From a checkpoint of a small transformer trained on Wikipedia.
Size: 14 layers, 4 heads of 32 (2 for keys and values), MLP 512 SiLU, vocabulary 2423.
Architecture: RMSNorm before each block, tied embeddings.
Each number is 500 + 50 x the weight over its row's rms, rounded and kept within 0 to 999. Layers, rows and columns count from 0. Numbers have three digits each. The size before them is the row's rms in percent of the matrix's.

# down: layer 9 MLP down (transposed), 512x128, rms 0.149, rows 60-106, columns 0-63
# up: layer 9 MLP up, 512x128, rms 0.155, rows 61-106, columns 0-63
down60 112:546389512381491573511474475482478435443558456598505520453540461422453470489556501560560520508542545463599448460390541571506518521412521494510539531593499443478477530471423515480511556435493509
up61 095:523480483470579484489430412527559422487572496637540517472499558537564519435530501467459515497466460469474551554514540391468589478603529479474587521484438510396481471371436450476616475566545538
down61 087:482495497407518502390506463539354531493516410569418447451490477467553497450511461516498657406549499523534409436502521465527415442468541527477519505596528513539483513494494451510508531494542459
up62 125:547439527523495443466443532453567532528502573495494533526471543556480477488442482590502455415507506434465419477436546479549492540510460437495518503475568439471523448524536469494480441515455469
down62 115:486484470490522553471542558478501490529471547548528466528482573430509450497510453603490473462583424495478462489494551448507491533500532379476482534549485493534539441510502597543502524608474508
up63 104:484485488501509488461419463560523492457476468597510465529470500531553515482501387570552548467495485524629549488396552489430448427495496514559526472478497452523462537475450568498466506427518484
down63 099:484563495514523587570449447498551506470517498514469595469525489537537563517476585398528459464511536470473490472495421457533510629495402448511494509484500532476445465482509518489490491475486506
up64 093:419558496566574610539502442522589492440516462500505466555569587536506467444483520485457495436470493499604480564485479438478492572509427453539440493480487529447437427486479454543457573479502442
down64 097:521523500515462402560495390456422449552418341464453481539535448532439485567515505500592548487500436518461527485523462426499389477544516500488503503462464556576473569539491456465430495464440600
up65 082:422554472431602466460526473501556502627522489534571462393492542471544474476559462528499530515443529479493441488329517389434598530551502556462553500407494527471527475474453481420506488544586485
down65 088:427494477553496450473561490481470507511464521517460493436610495435553455530471549485511397513470427470487437477573423656494417444544542445524522587572487496500421543556567482477468483438504586
up66 089:554436449578456516560512471440395579467520463589498465465501580528447498537481547455485525512463566511433519531545534511496474489374498405445450505416499462486436414580562514479514484511455569
down66 086:520477488504562561467623480504495470573416439513505463549536524552490476546410561526508569538508444564526417481476474477422505496612480519456485475470432453535516519475472544491383537534407491
up67 115:517516522446452473505610399471463531488525605574523519467480406528478513562523463588529545526447444574407534569442489437507601524461494480469511548517478518564548480476462547492515441463550535
down67 108:490534519479465511511507515488492543471500570442441383558501538530490518481540546419514529510483550449501439547503485530448502452508515518543560516435513458552520533576646505448470448546551382
up68 098:487526505512568532538477520536516610404462512481552401570533385450507438471496455453510559441529496542426616440432457537561410435539525553512560504548537503488565511446560527547535548442484578
down68 102:560473516497551471523559541542477485400486518481507483402519499518482530497526523539465525529480481553533515355589515579469470531571554367430547461493497506530551499505438514489522531573507407
up69 125:540461487536514519500475617510549520436353430521484561394430530545484473507455496421466488534488549509514506461500471529410562458513494532541506461509597518430537471582543520518596487511617483
down69 122:475560486479537504468449488537541454488600544502426419533484545516536481495539519541557450516434426491564431576529582464545499512532554512460541564513427560481390470409402553504500561488464491
up70 101:503511466545582528487507526501490475560459572574513481535485538536466388470426588505508506461511490496548547547505520535388392522521482392538416519543474509467467458590485473546434442480495435
down70 102:472520547510463517496575488486522474552448497424483493492529493508535449530470539515582478448528443503551597487504505488447470559447466579481590491460484451480532494672479456559497499529426484
up71 103:436475485459479477476522442464505478537543578493536649572547532572510622565531498556453495438496522471523415607415503398520489422514510505540475544513496470517487431551443447499541554487589543
down71 107:517434507476582444572509592544471495475522454477512470453549518505499471510485560463482466440477435449408579514484619438462530542589522411555489423465422470515525460528444650525504480509524485
up72 091:495544542429548426551455474501489455498463578560510404474522494597484506453460412522531512450551521548565504465422525529481570472434500500535625432554487619489531530519548457452533396451459539
down72 095:510414502507482492461533535507468495438486484440379470522409574444470444493444479541572524603472388487472470537533503571558524505502460465468503605459522456528453563439526385465514519528590491
up73 096:468513486456493475396432504445517483428505527417517454521565482565521541515552520395481582510510461586557516477392492462446589510497523497607472536598521471474549477621561499574484490414543476
down73 099:456520489497499457479594598518500592472476421477449548474495490438407501544436457465595540606463429406463544548563532428467453447533413478437468518480610530486481464579482535442537477516507451
up74 086:494453579538522538579506610506560567549510465597508455516431473538465476487448467505498503398487526499460514551599547484425607488586555496539512460452533470481525478570443434532517560536475629
down74 089:447474535545455393388491460562487451468477410601434496456546546549503490533485535505496477528523481559465418559475472563498441543521488504486532467504459489511474611492476557425524513417460496
up75 089:556509507586631475390573445536540517551433505508503494510506521493545471530517437461478494534541531416571550510479543478385509498429502421460575482444542537536590488518473579506562509533527439
down75 099:521480511480552483407536516495505576422537522580511444494555507491518525537454523412459538464522417498500470475455489490532540490460609398549520544459552371540423493460613448578495503506506500
up76 088:427528468633523546429539549455511413535526523469420565483480575497511373515420478503470549509494492449478439497523595555517486549487421480397525500488494504509562444492471497422538585499500505
down76 087:395521557509504513466473517476456475461547471511492427581450410498549505413572439589555419576466503426535515517497504539565462500561547488479466466453535454530473499548462481484508552419558452
up77 118:512516395559578511332485445480572511527425577521524544462516505510484467532490488465448517503498545517509539436492477420512532485632487569488456649490488537436479452482475472413519578524448516
down77 108:402464516444547493504496554442556520550489559485578486482515421511501413449612555577491428469604480500573513481485428571498502529492455501535489496534504580512486496432480468532501482468545459
up78 100:522535509421363504508509466508551525457508465456463522484531512477499507466537497517572575502472468535639486557601497545509582403416544505538473473563468553510467554587509509551524473526550438
down78 096:556497530502502568532476574469505447632529538556456457599534422563550411444551524610505524513477456438500528436466561527434494510477491469479484550478497407432462508545532472464559437547511505
up79 108:483506610490538548485517562521490478518561559508607523449481574392443501585582486554492454564554493539472546469464471484495469429552501483503522506574416532506442424417454485537534471434467569
down79 111:540463550517537543536521515561475571515561523468505447467504477443480436404527457498560433480465494466470509528497542512540347497478448527493511549439523470508497477569564545436550583538527486
up80 108:456476444582468470424518455474505473588450524430549474522488595552563559471541588524544575556504520461519426450465529397572476565567393505471537541536473448458534472519479425545485411371475569
down80 108:529473420532550471561515491393384511524498427591509489555531545498479522592445488428507448519461418505509426494477489498569574479498517434516469385471447521501402570520477480471454485497604510
up81 080:543464555519515500563502531485536469570542548471553501511530460419506516526531602404443437388437515459502527533530464480466598456526564435506471503443460470474528523436553404495590491410508526
down81 082:527537517471456415480544535512443514470471424571509475473616534487507580474575510557622528584593528514517400481521473507531460555450512465595495480465484565516531497517519434452481439467524469
up82 095:570471474529479580405540451521535509491511471475517502480524515572522509575549567478445479483439463497546471469484432559527482549520548451565459441564351473528516481488518452477513448522461552
down82 102:465503528443437512521555443531557465517444426557499509592540461509482524477620586495450470522449566473531446480490534529453520461574494538529468567512458557554392527427512516511479486497457578
up83 116:499516574501426560517504469514402370471465538460546507583492515494428538407458566583567643489494494555521429531487502447552536432500424483546484560506433450421488443548517553493519533538475503
down83 107:609540553482484497471546545489561458498490416516443519468531588476475540477495515425466473484426496504512473572461494543553453407606464522585539532503626528514577498582509528560503546460518489
up84 098:449515464467447496479501543505442486480446486575532535591522499457419533480537530534512529477447467523549569542463518499430530563488582472465453438531449423509490530468552449451534403396476563
down84 096:502505463536471561505474453496531456534463522548526501474465466519459536496505495527448411457502562499425544520596492451633466419559489426554495573437458564430501465481529558506502544622404517
up85 094:510431574476511582449526454485456326555463424471446489482498601521537510475572463515552478463490469535545530555540581479465511424444498481414435475491643448531487509587534463488493539532462522
down85 097:457447464472506559573461532497464530457578459546575537468526501384467388514501511597492477524468496481469501520521549405689578556497480540457565492472452519557495449424490507505508440462518552
up86 090:495561529532528475497488512577582466639565444374456532461412545432583568455478454530498582505533544510491580515475513481478424455446570482508413471512491484435494490633567505466475569507470418
down86 098:483510570431437582516561453423451559468520412461459503492657467573519475537493435508475456484547345517569494532530489460493556481410451479454445492517494509517474446412547510531460533538573484
up87 097:457512484443411588560475509444538537505476537502485466409565556558457515500496439559446459447479463489499495549399488529452446512500490480602474592444467553502427519557555592531519456495634553
down87 099:601493508566551519631469516565554460509581478466479538543539428442513478529513634471545407459535455569489489535555576473511598499469471447436507480472519497414563486468509482553546490492451512
up88 096:514494575516386530624488468520482459442614549477466482523424568545553477540535435533532619500505442520491518563469499618486497495494445396497540526569494549478546560481433567515454428440568498
down88 092:440503490475409476549422399508499469635514499489534514559496476492514521548384534444438551568495566453389474452421460576449491484513433546504555506445540461542481512371491437514527406493580541
up89 119:568409393580592467457419528537514505531500511507442574485440553461550551542489536571510470450580557488422516517482530404498523535478445513612555548554457539508462501469502444545422463550514527
down89 114:555423400428562489505439560553467502589481547582424596511453586473545503472517443586476483486563599458525510582523455395479551497458438584497539450558533507506484469543480528456513483581536467
up90 112:554543490492490469470468548518480456432483463599543490539415469486421524538508532464580488441465529570526556520466475557474427531454512504498448400548496361468545513404513556516434498452448520
down90 111:466553475415554450494458569556567551439504592525514432422478548497401488505468492496508576545482483532601498487492474647526541594469482502483500434468482556507499617483572558542489472514465504
up91 094:555491415552541473525525539532571595549505445486497546473523639488570523542439457592470460481444461489470531544485543480544441525555472502531494407430546499426537514562509444572452454556484467
down91 088:451571565504474558544509484448473396487468543523521542484522468531472435527531473517575377426523544382497491474496548540570529565465509576532480475576549578458573534395472488466469463515450473
up92 098:510520406625490493458550505548477444469443569470533453568511414414448529559534595455462462535536532446522407554504475458521514494538490463432499564523553488454459459566550433582561441436614430
down92 097:502462518483481469556542486410493517570486538451494429392649491606488455524510449588542563433519489520497546515563457537475524432425500483457494528565449496510551589589494522528507549520480441
up93 110:526547524483438501400422479450534430459504471498546506667469541480540543471553473436521411462447494509522456510456495545439590531506536459487639410616546512494468495498602368489555545469455465
down93 108:501545484395513548567564430477417536514491463459430510514576417579541527563544423575512480467554475507547533566498550536459575574470576483551551552516498540423471562455484412574510515512499470
up94 093:546429524458474490494435468562463407563507538459454521455440476518437631460513520490565516384531457454490540488561439549472408523454498462399468461502519481325543485563585538490478484468544486
down94 102:561548492431439449599483421485442470420450523574529457475576539542560438519492558545521463412561481488496589529443549535467495528506568429465507437484517558578545462532386502487500434408531520
up95 099:513507492520528547451477436491600419511553503505586549460510510576426563577514489479467457533494486497498572462524512563589440533512519565430502433477504429492518517541539447559497522494523428
down95 098:423527526472415457489477495616583422447469505476516552453439393417513475491548521401429558469575524440496506468449553563425463553489479486585474604479533469461460537463480513478572529519534479
up96 118:563584508524529515566515588421552521491558534450490455507485529467540497536464504525505509499526489579496520560513447555557541546375479501473472492477548430449456482464576522484516469494467486
down96 098:557499508501453494459517462436515526513536487535406476575461535433503553488511487439467439474482446436467444583525481591546492458531503523529500487511541574524564570406555438492549545411577477
up97 113:547476571513634449550464467587568486523460456517510555530538537407471394512521512525383543520490496488526455476401472523498443494564434479494516489449458563517507572523475518419523444371500446
down97 115:499527553442480542610496593524358528444417520488462556471486564487599531499592524629517460463533584491482501555443373531513472506550604555570516457510509479493463528483579583560561425482492461
up98 109:523458541497536544562336556434413448495569492540470415468566488511516473432469493504520522487431554503509509441512433446423544461541437483492557500470482489542480503489542449464504418514494487
down98 114:440530442506426374459454447506512530488524442545576496555567606471500560501470527545469541485455473478483413535527517502558495455514446465556460468521537533470495578492491525585391418509532505
up99 115:568538476473594518501432479470574414511418490530541570460529446510477452455489487499466532543475469437492512549430517530538593478564512468534557483576558511513497569556599493372495591473481549
down99 110:494439459498522478489544513476460531491447501459433472378555489482486504450558489534486427514492530548544550470464467446493520629493542529468573463457432440589576414509550422463500544463521525
up100 117:580537621510488560432476405514405423575477475463443527414528478493488542540477585440467567467446563414449479465497508498488512440460503472435455530556547450481488452458475466525470550353520477
down100 102:510527524522539456462483558458488426476515500500558495542516518550527492520507562422577525469465408506418446555572571516501585520456454508582561448504450546465612607521500525369491571556556435
up101 119:527499486597428513494508456525503528484426510482535432535395483509414436490506599503418562496424528500551603554429506524511498476498424417504476446554457519517549577524502452509512448361418474
down101 120:459585485457418531494548559478539483592519427499470545587606542488425490479426550476480434495451470436501526559498423461494463513390486461502474543522462459479553404528622424467517530451476483
up102 110:504411601454512496493452470490525542478458527468535565529473492488505553517424496471453499544474417508553438546522469624487375520461488449554610442460421529488557517518550443604488541540452492
down102 113:399527576452548506511510620529568523531511518460511435517523522474553469509504429502569471554589379466516550562563517515487440616467562440563604460445495414504528503525383550511467462484486463
up103 098:497554515480499502399524551516525570499572510548453464515473537403499497547496554510521588561477474557530454545484488420519678433487474471506486480466490428482488604514479575436503465425479418
down103 100:430500586486508581512469506548516387524611426448371520448537498570566473461552554537520513416432489519499587405583491504479580541521537502488588502476524486467447483583560436494481550515552498
up104 102:514480555391585515597559541512442555508464568567524494418383462472448600545544552525549527569538486482527532582423510527474444397406464532559430491473468452477542479582556556480471544494510447
down104 099:522543468515448552506482572534512391596452435502481460575443511520458548521482479523553520477440507464499477524571490522452442530508448458485460412482593541516538574474450576509504451522567437
up105 105:566521462483461487566510479499545503551572471539554502471506536514521527542504512663496516472457501586465472472447493536480567427531536475535496481481573581549438491547539505603563496532534390
down105 095:423544520398476652459500552475460549631494548543460418498536464446472461413521516459455486532510486520459529532466481430593586543475498459534494515472481484469492447487478419388503539547480537
up106 106:508502400479576494558536523478521402460518506525493550455524567568541428562433461626569501505536573510421458517408396453524561401541434508537420548501499499495631547489517554559462507467469507
down106 112:507541532515502587462623464555435466422632424544483483442427528462418629473555502507513485462579486431493544483457514543586478479426444444570510544424526408468502438492536534493557495512552491